{"hidden_size": 320, "hidden_act": "swiglu", "norm_eps": 1e-05, "positions": "rope", "rope_theta": 500000.0, "attn_scale": 0.125, "bias": "none", "tie_word_embeddings": false, "parallel_block": false, "lr_mult_o": 3.0, "final_lr_fraction": 0.0}
Each number is 128 + 32 x the weight over its row's rms, rounded and kept within 0 to 255. Layers, rows and columns count from 0. The size above them is the row's rms in percent of the matrix's.

# layer 3 MLP down (transposed), 768x320, rms 0.076, rows 695-761, columns 64-95
size [104  98 103 103 105  96  97 102 102 100  92 107 101  96 106  96  99 104 105  98  95 103  93 101 100 104  96  98  95 104  98 102 100 104  98 102 109 100 103 100 102 105  97 104 102 105 105 106 100  95 102 100  99 102  99 108 105  98  93  97 101 101 100  95  94 110  92]
[[147 107 172 127 124 131 129 131 115 175  94 142  79 126 153 132  95 123 185 209 184  57 110 116 181 140 188 142 121 142 107 172]
 [180 159 141 169  66 115 122 163 168 132  73 131 107  86 182 107 125 168 128 158 128 136 141 167 148  98 180  93 117 118 152 119]
 [101 167 170 177 105 141 105 149 153 110 167 120 164 197 120 113 137 134 101  83 110 140 164 185 113 116 140 196 190 105 148 119]
 [162 131 124  40 110 102 148  78 108 102 161  96 106 112  86 144  73 104 127  89 109 130 140  71 101 109 104 119 123 133 156  79]
 [118 137 115  92 146  98 158 152 156 196 141 127 156  76 141 154  81 125 127 125 140 111 135 219 108 175 163 104  89 134 122  99]
 [ 35 135 107 114 124  90 167 159  81 122 136  79  88 129 162 168  40 106 145 117 191 120 122  99 150 105 101  79 117 129  79  82]
 [149 179 122  95  97 145 136 136 111 125  56 184 181 113 169 133  60 180 153 133 114 148  97  98 107 175 118 114 132 124  88 174]
 [162 135 123 136 122 124 149 125  94 114  63 146 110 185  82 142 138 124 162  68 126 149 134  69  94 130 106 140  95 130 124 154]
 [128  79 165  67  58 132 121  78 106 103  92 100 108 115  98 156 184 120  91 133 109  94 161 149 124 157 183 157 171  95 132  97]
 [151 124 150  83 114  69 121  82 170  84  99 154 100 142 106 137 126 147 114  55 114 111 118 109 181 124 100 116 104  78 152 139]
 [113 105  98 108 142 139 142 136 141  60 158 155 152 149  98 122 160 152  52 181 133 136 112 129 124 154 145 116  42 111 162 144]
 [137 108 107 160 225 166 114 135 105  98 170 180 133 185 146 120 136  97  86 154 105 152 187 106 112 117 167 107 103 132 173  98]
 [181 123 107  97  85 119 128 135 167 121  80 116 139 135  62 116 137 113 113  50 163 123 146 130 122 151 160 144 119 125 122 133]
 [142 102 103 163 112 129 175  83  93 165  89  45 111  96 113 132 128 166  77 125 121 154  76 145  87 149 127 178 136 114 135 142]
 [122 173 153 156 132 154 124 111  92 153 121  95 147 108  74 104 166 201 141  64 100 141  95 133 176 118 122  92 111 127 114 164]
 [126 135 118 107 122 114 161 165 107 125 104  77 137 132  79  99  93 127 134 119 118 128  60 192  92 136  87  92 123 160 133 136]
 [130  56  96 103 187 118 104 152 142 153 193 140 160 104 128 134 154 130 139 169 125 148 127 148 143 142 140 190 180  93 116 121]
 [188 118 124 122 101 111 188 111 133 132 108 132 129 141 136 109  99 142 111  69 131  91 146  82 123 114 150 149 136 146 124 119]
 [112 144 152 101 106 134 148 130 162 165  70 111 116 107 193 119 163 101 123  71 178 142 116 136  86  74  97 123  81 148  81 127]
 [ 88  63 127 153 135 179  91 198 138 136 128  85 121 141 146 127  87 102  98 168 120 136 189 159 144 135 157  97 120 141 204  90]
 [120 115  64 160 125 103 156 149 148 152  93 130  91  86 115 112 118 133  72 153 148 143  66 143 162 101 135 124 152 113 107 146]
 [125 135 149 126 150 117 174 117 168 115 127 147 112 100 155 126  74  96  73  83 143 120 141 140 145 100 120 101 185 129 141 123]
 [135 153 147 159 143 159 166 163 121 150  87 107 116 147  75 163 135 160 145 126  91 139  92 146 151  98 124  92 175 152 174 153]
 [150 154 118 134 146 140 152 139 193 127 179 111  89 101 103  48 119 161  95 100 170 142 133 138 142 138 157 132 191 225 152 160]
 [135 129 208 128 101 133 104 154 134  69 132 132 176 101 182 158  79 113 125 110  93 146 100 196 118 155  82 153  94  77 130  89]
 [109 129 117 126 196 156  79  96 164  44 137 117 150 135 182 147 115 115 137 149 113 111  58 110 148 130 123 166 102 156 137 119]
 [156 169  91 109 134 123 114  89 134  90  91 162 172 116 107 127 114 144 118  90 143 147  74 139 206 158 211 176 112 127  56 103]
 [ 72 118  82  71 192 166 180 182 122 103 113 163 107  89 164 140 150 110 164 125 152  49 132 170 176 154 123 122  85 171 102 140]
 [ 84 111 131 149 175 170  76  98 182 172 131 144 142 145  95  69 116 138 164 152 137 131 109 121  96 121 126 159  69  52  67 166]
 [132  68 154 118  81 202 136  89  88 143 145 136 116 167 139  97 124  99 121  68 121 168 201 104 100  55 134 148 105 133  93 110]
 [142 176 114  55 146 143 103 178  99 178 114  90 142 101 136 108 150 127 133 183  90 101 154 115 104 104 144 135 188 157 159 148]
 [176 156 160 128 164 150 159 155 136 103 116 119 122 127 125 107  90 112 110 116 131 114  89  93 145 130 159 114 111 147  93 151]
 [104 183 143 135 168  88 148 127 129 122 188 189 170 142 123 126 111 158 134  94 124 143 165 132  93  82  81  69 174  96 129  88]
 [156 131 140 117 134 123  80 114  59 127  88 138 157  63 136 155  68 181 111 142 121  92 108 145 178  95  78 108 136 158 129 117]
 [108 188 114 113 158 176 124  96 114  95 134 187  83 128 173 181 135  70  99 156 125 102 161 113 124 151  96  74 121 104 146 105]
 [187 177  72  61 105  74  70 121  64 129 110  98 127 161  79 151 165 166 105 133 157 107 160 113 127 101 187 118 178 142  75 109]
 [147 112  81 136  95 107 135 148 133 110 120 120 113 154 136  48 131 147 156  90  78 108 110 184 163 112 170 167 160 129 169 148]
 [162 124 190 150  82 161 122 141  72 133 120 138 149 125  93 114  72  80  93 147 115 163 214  94  69 161 142 144 199  59 152  53]
 [111  87 140 125 137 137 115 117  96 110  95 158 210 126 156 151 150 116  76 137 139 116 126  93 122 123  78 195 150 153  95 158]
 [111  62 133 134  95 151 136  69  89 122 110  73 151  81  75  60  97 143 198 154 163 139 124  74 123 110 126 207 188 113 109 139]
 [169 151 123 183  83 161 172 135 125 155 154 151 129  85 117  40 160  94  33 135 147 149  84 167 174 146 117 159  75 133 203 143]
 [116 111 124 206 136 117 175 137 106 153 118 125  79 181 108 207 117  98 107 143 118 136  97 135  80 133 128 135 141 165 176 130]
 [154 150 150  98  87 128 174 133 113 132 101  84 143 148 174 140 135 136 153 119 122 133  44  93 166  61 104 170 109 130 112  97]
 [186 174 150 118  93 105 130 130 161 147  64 178 192  97 132  63 164 144 102 172 149 142 141 141 140 143  89 185 138  92 131  79]
 [147  96 104 162  73 152  86 125 121 167 137 137 130 114 121  84  98 132 176 115 110 116  87 137 155 162 105 139  81 124 139  49]
 [139 110 115  93 168 147 156 148 150 166 138 105  95 130 148 156 133 148  84 110 138 164 148 170 170 204  63 113 156 158 170 124]
 [159 128 139 159  88 114 143 186  80 115 128 119 115  89 146 138 200 136 205 208 149 160 108 111 143 115  79 153 162  93  83 131]
 [194 164 140 156  93 124  85 155 140 113 144 163 174 130 117 102  27 158 146  73 134 143 139 161  85  97 159 140 155  89 120 149]
 [173 165 163 120 116 125 118 160 145 126 129 105  94  99 130 150 127 154 158 109 130 128 152  79 105 142 165 122 147  90 156 150]
 [143 168 131 149 197 110  67 130 142 110 105 121 133 142 104 153 119 132 134 119 110 148  90 224 106 113 174 182 126  74 168 116]
 [153 139 181 123  95 177 149  74 141 127 131 142 178 175 129 170 141 142 162 146 101 156  92 133 196 165  83 153 125 105 131 110]
 [188 123 119 107 138 157 138 115 114 136 110 131  68 124 206 121  95 117 153 142 124  63  99 130 133 113 128 110 110  88 122 126]
 [136 127 126 134 102 135 133 106 142 131 106 204 142 139 115 125 136 190 151 210 107 140 172 162  65 207  91 204 156 148 132  95]
 [132 168  93 156  81  61 105 111 143  85  74 160 143  98 118  53 168 229 179 110  95  65 106  81  81 136 135 162 131 167 161  93]
 [179 135 141 116 111  96  88 119 127 130 131  70 146  90 179  79 116 103 152  89 156 151 155 159 168 139 157 120 128 114  88 180]
 [111  88 109 132 121 143 138 143  65 140  53 126 132 149 106 158  99 124 107 128 114 104 140 131 189 147 162 124  93 110 143 166]
 [161 119  98 136  95 164 168 158 108 110 126 165 144 121 162  91  83 159  95  87 172 120 172 138  81 119 194 110  94 111  99 164]
 [107 149  73 125 148 140  96 120  91 111 128 106 192 185 127 113 107  99 121 156 123  70 142 177 172 112 115 123 143 104 124 137]
 [161 153 141 131 140 118 114 125  28 137 120 107 110 135 115 169 166  44  80 137 127 142 124 171 176 126 146 137 174 125 131 132]
 [160  97 120 108 153 121  66 140 181  81 164 140 149 145  89 128 126 138 140 146 168  60 129 163 171 123 148 117  92 161 101 105]
 [145 129 129 160 135 101 128 104 119  64 147 163 141 107 122 106 113 145 158 155 110 106 130 126 115 142 119 162 108  88  99 159]
 [145  94 165 164 108 122  64  95  84  91 131 102 150 163 148 145 173 114 115 157 151 169 110 129 128 148 154 120 126 105  75 154]
 [174 151 158  81 114  85  85 163 116  88 155 121 178  91 133 180 102  96 152 146  99 162 182 101 111 155 130  37 106  80 130  84]
 [164 140 107  74 126 122 127 128  96 147 147 131  62 136  82 107 157  87 124 136 162 116 118 118 118 155 154 153 175 106  85 124]
 [100 127 139 168 145 147 112 195 140 121  81 179 136 121 126 105 126  82 178 164  70 101 124 172 148  84 149 142 103 148 172 128]
 [161 159 114 135 148 131 110 103  52 168 113 165 109 128 174 180  52 117 149 108 135 164 113 166 113 113  81 141 123 148 126 127]
 [115 137 120 141 120 158 152 149 117 106 101  87 130 128 141 166 119 137 111  90 164 120  63 132 145 114  83 107  91 128 110 147]]
# layer 3 MLP gate, 768x320, rms 0.122, rows 696-762, columns 64-95
size [102 100 107 101 100 102 105 105 101  98 114 104 103 103  95 104 105 104 101 103  99  95 105 103 103  94 103  96  99  98 102  96 101 102 106 107  98 100 101 101 112  98  97 104 107  99  98 102  92 100  99 104  99  95 107 101  97  93  96  97  97  95  94  94 103  97 106]
[[188 102 131 106 144 103 152 142 169 153 151 152  93 109 204 170 158 165 156 124 151 142  98 165 186 106  98 176 143  99  92 151]
 [150 149  91 164  33 103 104 107 165  65 124 189 141  96  90 143 100 112 152  98 127 105 105 132 139  93 126 124 175 136 129 102]
 [166 146  48 138 106 111 115 124 167 115  97 114 104 163 101  98 151 106  77 176 125 121 172 105 173 134 107  82 180  70 102 156]
 [167 143 113 168 136 186 118  50  96 177  84 116 140 122 122 124 117 131 149 134 100 189  97 147 125 160 127  74 109 130  99 142]
 [174 139 120  93 145 142 134 119 141 106 114 202  67 112 119 113 119 130  98 119 155  99 147 150 150  75 145 170  91 176 140 149]
 [183 142 138 126 150 102 129 168 133 116  69  95  78 153 188 159 145 115  80 162 130 137 169 163 132 133 122 118 104 108 146 104]
 [124 133 124  90 119 119 115  95 160 133 200 170 105 154  98 149 140 156 162 111 109  86 157 141 177 144 125 120 118 154 182 100]
 [107 129 103  83 191 119 122 150 125 167 124 104 117 157 143  99 133 109 151 138 170 163 106  88 150  68 128 185  65 155 151 125]
 [128  82 106 113 120 164 108 123 107 161 129 103 132 157 146 121  95 128  91 120  85 181  82 122 109 116  69 189 141 124  65 149]
 [145  88 143 106  75 130 116 107 161  72 106 104 148 112 158 146 148 104  64  75 141 114 124 128 151  81 116 140 164  98 143 148]
 [118 102 170 144 136 137 113  52 149 153 119 158 146 116  47 175 136 133 102 161 105 155  97 128 139 126 143 113 112  83 150 178]
 [134 165 118 134  80 129 141 115  59 138 110 137 106 165 109  85 150 124  85 173 115 194 156 123 156 155 155 150  90 118 145 158]
 [180 138  97 129 156 117 136 166 164 114 104 176 105  83 149 109 152 148 190 136 152 197 163 118 114 115 154 108 142 107 104 114]
 [125 156 131 125 106 113 139  63 146  66 178 135 131 110  72 152 103 100 166 146 209 156 130 128 125 118 144 177 149 147 101 105]
 [127 114 140 144 108 135 138 167  62 114 102 116 165 116 126 155 123 166  82 131 122 165 125 168 128 161  98 159  94 123 137 107]
 [164  84 126 154 125  84 134 128 139 124  99 106 130  80 146  43 135 132  81 186 128 143 143  99 161 139 119 139 134 162 111 106]
 [138 172  79 162 180  87 138 100 119  93 103  96 161  71 166 170 156 137 116 138 154  96 110  89 123 138 128 169 159 119  79 160]
 [119 131  94 136  98  76  95  83  81 109 134  98 157  75 136  88  96 129  99 123 120 127 116 143 147 158  71 136 127 106 110 111]
 [116  99  73 123 100 148 181 162 124 101 144 125 113 166 107 119 125 114 152 162 140  83 128 192 145 151 158 159 148 110 142 112]
 [135 152 141 151 157 147 136  93  90 107 126 115 129 125  98 133 154 210 178 100  98 141 132 113 157 134 149  60 146 144 161 157]
 [ 78  92 133 105  79 122 108 119 118  57 175  84 136 147 140 150 128 166 156 139 156 139 108 110  88 151 127 106 125 190  94 155]
 [ 96 140 134 113  79 133 115 193 145 154  37 135 140 171  81 144 151 169 113 124 114 141 153 112 132 142 147 133 109 100 201 171]
 [126 155 128 144 161 124 149  89 185 126 152 108 183 108  88 167  91 126 141 118 129  79 146 159 152 170  96 144 150 167 138 133]
 [164 158 156 167  81 154 107 156 119 140 137 106 124  69 132  69  92  57  92 143 140 155  28  98 141 182 129 138  71 146 142 151]
 [119 111 107  94 120 162 162  97  94  93 117  99 122 130 160 173 116 118 138 100 102 126 133 112 105 157 177 141 100 122 142 104]
 [ 84  70 106 105 183 133 119 152 155 176 195 157 128  88 159 126 164 106  85 153 171 133 140 137 107  97 128  93 154  69 114 124]
 [110 100 116 149 117 114 137 140 109 124 120 104 169 156 168 134 133 130 130 153 120 161 118 105  92 136  81 158  88 146 118 168]
 [ 56 151 150 113 174  99 144 114 143  79 161 160 112 127 111 183 174 151  73 110 119 172 199 158 159 116 125 104 138 119 159  97]
 [ 72 159 138 115 116 147 102 167 118 145 110 115  94 189  90 125 161 191 161  72 176 173 128 130 139 185 169 114 104 137 140 131]
 [129  35  97 106 128  48 141 152 140 124 120 126 128  70 141 122 177 128 121 183 194 134 129 121 100 125 194  99 139 158 184 138]
 [195 142  87 150  72 106 108 178 113  91 105 121 131  80 158 130  97 143 151 167 137  95 153  70  65 127  94 126 163 122  88 167]
 [ 68 132  86 161 123 139 177  91 152 137 108 164 109  96 188  82 125 150 155 119 176 142 182 107 191  99 197 124  77 118 118 162]
 [162 128 108 101  61  50 171  76  99 134 116 127 133 145 164  77 135 125 105 118 156 113 155 154 143 107  75 167 137 168  76 140]
 [ 87 142 115 125 216 149 112  80  90 162 117 120 169 108 130 102 130  64 106 214 134 120 126 108 120 110 112 109 155  99 103 144]
 [128 123 103 147  65 145 117  81 116 144 111  77  79  86 162 184 116 129 133 192 155 141 157 156  99 119 138  84 137 122 109 105]
 [ 44 111  93 109 144 130 125 147 146 153 122 107 125  97 141 155 115 110  91 127 124 145 149 151 167  69 113 133 138 143 135  97]
 [149 129 133 107 147 106 144 162 161 141  57 143 112 132 176 105 138 148 123 185 110 133 167 165 172 125 146  53 173 128 157  54]
 [130 111 106 143 193 106 134 163 149  93 131 157 123 160 107 188 136 125 127 159 166 170 119 167  86 140 127 111 165  91 145 121]
 [103  90 121 201 104 119 170 135  96 137  93 125  81 135 112 127  80 116 111 135 160 144 127 139 148  94 141 143 125 149 131 178]
 [164  74 127 168 128  85 135 126  82  78  98  97 138 148 130 159 111 164 151  95 112 142 164 172 154 134  83 129  86 112 114 180]
 [118 117 106  94 137 117 146 107 101  70 108 142 148  89 137  40 176 141 114 120 103 100 162 183 142 149 142 130 111 137 105 126]
 [151 157 131 120 107 107 110 116 127 208  96 112 125 191 172 102 114 124 128 158 144 130  78 116 139  94 137 148  83  68 151 109]
 [ 94 103 146 166 139 139 141 178 116 177  94  27  89 137 147 135 169 154 134 115  83 173  98 165 137 152 119 118  89 143 130 176]
 [135 159 167 153 100 159 144 137 150  75  57 111  95 165 134 162 129  60 131 118 179 105 160 105 149 119 127 135 128  99  80 118]
 [111 165 141 121 147 163  98 154 151 136 162 107 109  77 146 143 102 109 179 112 150 202 152 190 164 114 157 130 197 133 157 135]
 [104  84 174 129 146 111 184 119 145 159 111  66  65 142 183  97 108 116 171 140  87 152  98 146 121 117 156  93 133 130 123  93]
 [101  52 130 135  98  81 139 145 127 124 119 114  91 130 179 162 151 147  94 163 169 140 126  65  70 150 161 170 172 135 109 188]
 [122 159 140 107 154 128  90 152 107 105 138 138 134  80 165 158 104 141 140  98 108 150  91 162 119 151 134 172 141 211 116 120]
 [103 161 182 151 150 158  96 145 104 111 105 155  88 160  40 175 144 102  83 157 134 174  63 128 164 102 173 133 154 112 136  74]
 [150  92 135 159 158 115 150  38 135 170 100 120 103 130 144 119 120 112 149 106  60 122 157 120  80 106 122 147 143 149  62 141]
 [139 115 136 164 108 136 167 123 164  60 190 158 131 131 103 158 109 183  68 173 131 183  72 135 131 141 160 100  51 193 119 126]
 [118 159 109 147 148 130 116 153 117 150 143 113 158 116  92 152 101 162 103  96  75 139 151 134 135 132  60 111 137 134 102 116]
 [121 130  55  92 140 110 189  73  95 101 107 192 137 129  84 165 153 139 185 129  67 170  87 159 136 110  93 119 108 146  97 145]
 [117 157  69 108 163 129 160 117 114 134 154 198 130 119 123 132 159 147  77 125  97  99 114 126 130 110 116 132 134 147 166  86]
 [131 141 107 115 118 137 157 156 123 116 103 122 153 116 119 165 109 110  52 153 115 126 146 137 151 134 153  86  98 109  89 182]
 [138 151 130 209 160  91 190 230 103 138  78  97 172 131 152 134 142 145 122 124  61  95 143 125 153 174  64 130  68 125 151 171]
 [124 125 157  91 152  90 128  74 162  94 167 156 170 103  98 104 177 129 116 124 154  77 122 183 138  37 118 158  93  58 148 164]
 [166 128  90 191 141 133 124 150 127 112 158 207  93 129 114 112 138 131 138 173 192 170  98  88  82 122  66 132 130 163 119 121]
 [122 128 108 101 162 131  99  93 136 152 130  28 107  67 168 159 118 152 137 148 160 137 132 156  86 169 183 125 150 122 118 107]
 [105 149 183 132 127 141 181 128 124  81 128 104  98 139 157 137 139 117 114 116  90 166 114 148 127 152 193 131 140  62 127 142]
 [125  99 203 151 155 111 117  95  95  91 182 130  84 126 124 112 145 115 128 127 161 135 127 162 153  73 114  66 134 175 116 142]
 [163  88 109 105  96 120  63 133 151  84 197  76 109 110  76 121 153  79 124 123  88  90 137 103 147 123 144 108 106 111 104 148]
 [150  84 114  30 179 191  62  65 120 153 168  91 180 133  79 102  87 116 101 126  86 155 144  72 133 116 124  86 139 104 162 144]
 [125  98 111 156  82 129 162  85 108 148 146 149  97 121  98 170 124 157 172  90 147 103 144 130 153 107  95  93 137  62 185 113]
 [172  96 159 156  86 127 133  81 100 106 144 119  96 205 112 103 130 117 106 156 143  95  84  95 117 105  84  91 110 133  83 144]
 [101 142 116  98  84 102 136 127 100 108 157 148 152 169 116  99 133 171 147  75 148 140 140 134 114 123 143 191  68  97 128 136]
 [128  74  65 143 120 127 129 102 109 172 190 169 106 113 142 107 124 153 198  82 174 163 136 113 106 134 132 122  99 159  85 143]]
# layer 3 MLP up, 768x320, rms 0.126, rows 696-761, columns 64-95
size [ 99  99 105 107  92 101  96 101  94  96 118 105 106 108  97 101 103 105  98 102 100  98 102  99 108  92 102 101  96  95 102  92 106  98 106 109  94  93  97 100 103  93  95 108 105 109 104  99  91 102  98  99 101  94 103 102  97  89  96 100 104  96  91  92 108  90]
[[ 98 140 138 125 114 144 138  58  83 128 101 105 147  94 109 118 160 110 183 131 189 181  82 163  77 121 140 113 157 107 121  50]
 [123  96 123 157 136 109 118  95  56 134 139 110  80 121 147 138 133 126  47 184 121 176 131 169 133 132 100 108 133 127 116 140]
 [132 137 199  93 143 160 135 108  54 139 125 189 111 117 144 155 115 183 170  88 127 132  90 154 122 121 188  65 125 159 138 137]
 [145 100 151 100 149 102 127  85 148 126 125 148 154 170 130 112 160 122 147 144 146  98 127  72 152  92  79  71 176 132 106 117]
 [112 127  63 135 184 127 140 104 173  96 180 150  71  97  94 154 160 132 144 146 192 110 146 150 108 134 137 116 159 141 120 112]
 [135 112 142 120  59 143 108  97  83 142 115 167  61 128 127 141 214 113 150  97 155 149 138  93 109  90 161 136 159 158 114 192]
 [ 97 104 156  79 165 151 105 123 143 140 151 135 139  92 200 120 173 105 152 147 163 109 120  96 161 123 104  70 119 124 124  76]
 [166  88 142 116 131 133 173 151  94 136  94 111 122 137 123 165 138 166  90 133 132 136 162 135  97 105 190  90  95 158 104 160]
 [170 139 112 131 105 136  98 170 172 104  98 121 107 109 104 192  49 124 172 125 145 117 138 131 108 118 154 157 127  66 125 131]
 [180 110 113 144  77  92 158 106 123 136 188  94 125  74  94 157 146 172  80 153  51 121 138 111 111 130 153 129 150  90 136 159]
 [113 128 139 187 143 142 163 140 151 128 145 153 134  72  90 140 138 105 122 135 134 137  90 101  82 143  95 112  75 103 121 166]
 [141 138 136  68  81 132 139 195 170 114 110 165 142 118 120 123  95 143  70 108 176 134 134 120 181 184 170 128 144 155  76 129]
 [131 127  82 123 163 169 132 143 112 127  84 110 137 127  89  81 159 189  82 148 166 139 111 113 131  75 106 136 124 181 103  70]
 [ 98 105 166 130 134 120 106 141  70 126  98 123 126 170 128 135 140 186  74  55 108 117 120 128 120 156 179 107 123  97 111 156]
 [219 129 161 142  89 221 100 191  41 125 126  90 179 118 139 165 148 111 115 143  63 149  72 101 160 155 106 118 126  83 118 123]
 [164 143  99 190 134  95  89 151 123 135 105 125 119 102 162 105 111 124 146 159 100 135  91 114 138 137 141 106  99 131 133 142]
 [105 172 143 160 143 140 119 138 109 136 138 122 104 111 116  72 123 208 182  77 170 105 108 129 128 113  99 145  85 124 139 118]
 [ 92 111  59 207  94 103 146 153 124 119 112  99 186 108 136 222 151 158 111  87 160 172 137 103 114 109 133 189  82 151  83 125]
 [153 103 189 118  98 140 104 182 167 116 157 106 112 144 139 125 101 161 113 123 101 101 154 167  98 111 157  99 150 104 165 154]
 [152 127 105 102  69 113 167  90 141 100 105 140 132 170 174 158 127 110 106 116 161 128 101 124 155 134 178 127  84 115 155  86]
 [ 66 145  97 106  77  87 143 100 107 102 157 140 104 147 134 181 131 158  90 134 130 172 100 133 118 133 121  94 126 229 105 136]
 [126 153  94 168 125 136 179 101  70 134 151  94 161 104 160  70  96 160 149 136 200 151 119 206 129 140 170 146 140 112 138  98]
 [ 61 130 135 158 203 110 157 174 170 123 176 142 124  85 132 101 101  76 101 169 184 147 188 124 127 134 112 112 163 124 170 153]
 [135 122 138 160 157 106 166  97 118 118 136 154 164 138  96 162 146 150 175 165 143 188  56 159 139 125 116 136 167 137 121  50]
 [174 105 109 160 129 137  93  83 126 118 175 155 163 127 161 134 115  83 193 146 137 115 163 125 106 172 132 109 129 139 150 148]
 [172 189 126 147 103 127 107 157 155  75  93 150 152 114 125 163 116  96 135  53 179 116 111 110 190 147 165 113 142 125  82 111]
 [ 87 123 168 107 120 119  56 108  81  94 106 114 124  60 149 105 148 120 121 163  56  99 179 142 158 126 113 162 114 137 119 100]
 [176 127  98 170 129 117 187 145 147  96 115 150 108 138 198 156 157  54 161 159 163  52  95 108 114  94 133 102 129 180  86 118]
 [144 105 169  93  75 142 149  84  52 160 117  84 137 122 164 111 164  73  97  97 164 121 163  95 208 141  96 155 165 127 122 130]
 [ 88  97 162 120 141 119 131 113 136 125  92 128 186  89 144 168 169 114 192 120 163 116 153 172 189 137 120  82  83  92 123 178]
 [124  87 150  62  60 159 150 151 147 137 108 130 154  94  97 167 125 144 123 157 126 136 131 131 140  78 116 133 116 130 110  99]
 [149 140 150 131 115  76 135  76  93 120 145 188 174 127 146 140 108 134 110 123  82 112 142 131 184 140 142 114 141 116 100  85]
 [107 155 135 145 181 123 152 169 136 119 193  86 140 114  92 141 133 145 108 117 121 173  96  68 153  92 139 104 118  95 163 151]
 [123 167 196 107 106 139 132 143  63 186 154 119 125 124  94 163 144 133 176 117 109 152 127 172 119 132 136 107 139 123 136 134]
 [130 132 108 165  85 165 115 131 151 116 105 187  86  92  72 134 117  91 123 183 131 182 127 121 122 161 198 142 194 132 157 172]
 [137 133 139 100 108  89 133  85 155 127 150  93 106 126 191 157 101 111 135 118  93 154 101 147 140 153  81 162  96 123 134  77]
 [ 77  82 121  75  45 175 151 114 190  81 140 121 147 148 134 112 147 164 117  94 163 139 128 175 141 136 133 119 135 167 128 101]
 [139  90 148 156 152  86 215 119 125  98  47 134 172 143  94 116 127 163 100 167 136 130 123 109 113 103  91 119 106 166 121 223]
 [120  33 131 133 158 134 120 109 129 166 190 137  99 152  51  71 151 128 184 170 129 173 135  62  56 136  48 188 154  93 121  70]
 [146 148 133 132 116 116 163 122 142 163 112 145 133 105 142 140 156 124 130 173 150 103 103 168 110 126 136 174 142 138  82 161]
 [169 171 116 156 152 105 114 110 150 114 129 139 186  57 151  79 164 143 159 108 118 119  89 138  99 123 188 116 168 136 103  93]
 [106 101  77 143  80 152 153 132 217 167 115 145  93 152 122  84  93 141 120 163 122 102 118 131 107 162  94 213 121 109 151  99]
 [154 140 156 115  81 100 146 159 126 151  88 137 161  97  69  58 113 176 132 178  99 138 152 130  75 150  45 128 111  81 139 129]
 [ 98  94 112 175 137 149 116  76  90 123 139 145 159 145 131 115 153 126 138  84  86 154 122 145 118 160 127 150  88 136 110 129]
 [159 108 170 186 136 164 133 132 119 154 119 150 166 175 147 137  67 158  90  99 199 118 118 162 137 147 104  95  60 155  76 138]
 [153 141  72 123 144 106  56 124 132  74  89 168 139  53  91 116 161 117  92 149 129 108 100 114 157 126 111 129 138 100 116 130]
 [115 190 194 117 127 108 129 105  93 160 104 140 112 121 134  65  92 122 160  75 144 125 137 204 106  86 130  97 114  87 112  70]
 [ 94 164 106 153 136  95  79 121  95 143 140  77 153 141 118 154 134  57 146 149 129  68 139 140 164 127 158 182 170 183  71 122]
 [ 85 143  98 120 137 116  74 150 107 136 177 156  90 146  93 132 158 147 107 156 140 147 178 169 131 135 144 126 183 114 157  75]
 [166 139 179 122 180 178 156 109 122 132 162 107 148 160 143 163  60  82 186 128  98 106 107 108 147 141 167 127 108 154 167 132]
 [136 126 172 155 177 130 141 116 126  79 141 101 139  83 108 159  86 136 121 143  81 148 101 161 118 120 131  96 139 193 145 155]
 [142 126  96 148 101 134 109 152 106 149  37 119  86 153 109 108  90 141  81  99 127 138 144  62 143 173 103 158 137 137 148 155]
 [155  96 124 167 126 176  97 159 179 117 153 103 139 120  92 174  99 138 139 123 131 111 108  80  81 120 147 118 123 125 158 162]
 [ 98 105  68 156 129 107 117 157  89 135 143 113 137 156 125 117 145 158 179 171 130 156 155 177  87 132 128 133 111 149 120 136]
 [119 165 100 106 120 127 126 106 207  72 119 187 137  91 195  97 122 163 177  85 146  97 148 126 135 119 113 166  76 145 167  91]
 [175 141 156 126  87 144 151 126 100  96 123 155 104 149 137  79 124 172 101 131 175 130 140 104 100 118 164  36 171 133 150  86]
 [161 132 108 118 104  97 138 133 147 150 184 171 133 165 110 119  69 180 151 133 170 124 148 123 117  82 146 136 132 114 175 139]
 [155 125 157  83 196 118 140 157 105 111  98  85 175 119 164  75  90 121 119  89 152 138 111 143 163 129 107 140 227 123 138 151]
 [147  81 105 114 138  69 167  46 171 104  70  44 127 127 114 130 157 147 123 122 124 125 132 189 133 111 147  46  97 119 129 121]
 [ 94 182 125  99 128  97 130  66 151  96 147 123 180 200  98 116  99 131 143 117  58 128 128 122 119  99 122 121 136 121 101 159]
 [162 177 142 108 149 171 118 185 111 100  95 146  66 125 163 121 219 167 113 139  88 104  88 116 114 140  75 142 130 101  71 172]
 [162 140  45 122 121  57  50 120 116 171 122 121 144  93 103 154 115  67  79 160 120 131 132 116 104 202 102 124 123 170 149 148]
 [ 90 178 138 173  53 113 106 170 137 106 110  87 116  87 161  84 127 115 121  59  99 150 150 150  73 120 166  85  83 115 110 121]
 [120 180 137 132 149 103 117 130  91 161  91 136 161 165  62 111 159 190 109 167  98 117 129 174 190 166 156 121 173 159 138 152]
 [168 138 135 128 172  44 161 110  28 134 178  87 129 156  97 162 154 119 141 117 138 136 116 117 123 124 106 134 149 139 131 142]
 [124 144 186 158 115 127 169 170 128 178 126  92  94 153 146 135 135 152 187  58 130 109 126 103 106 104 114 134 133 176 107  98]]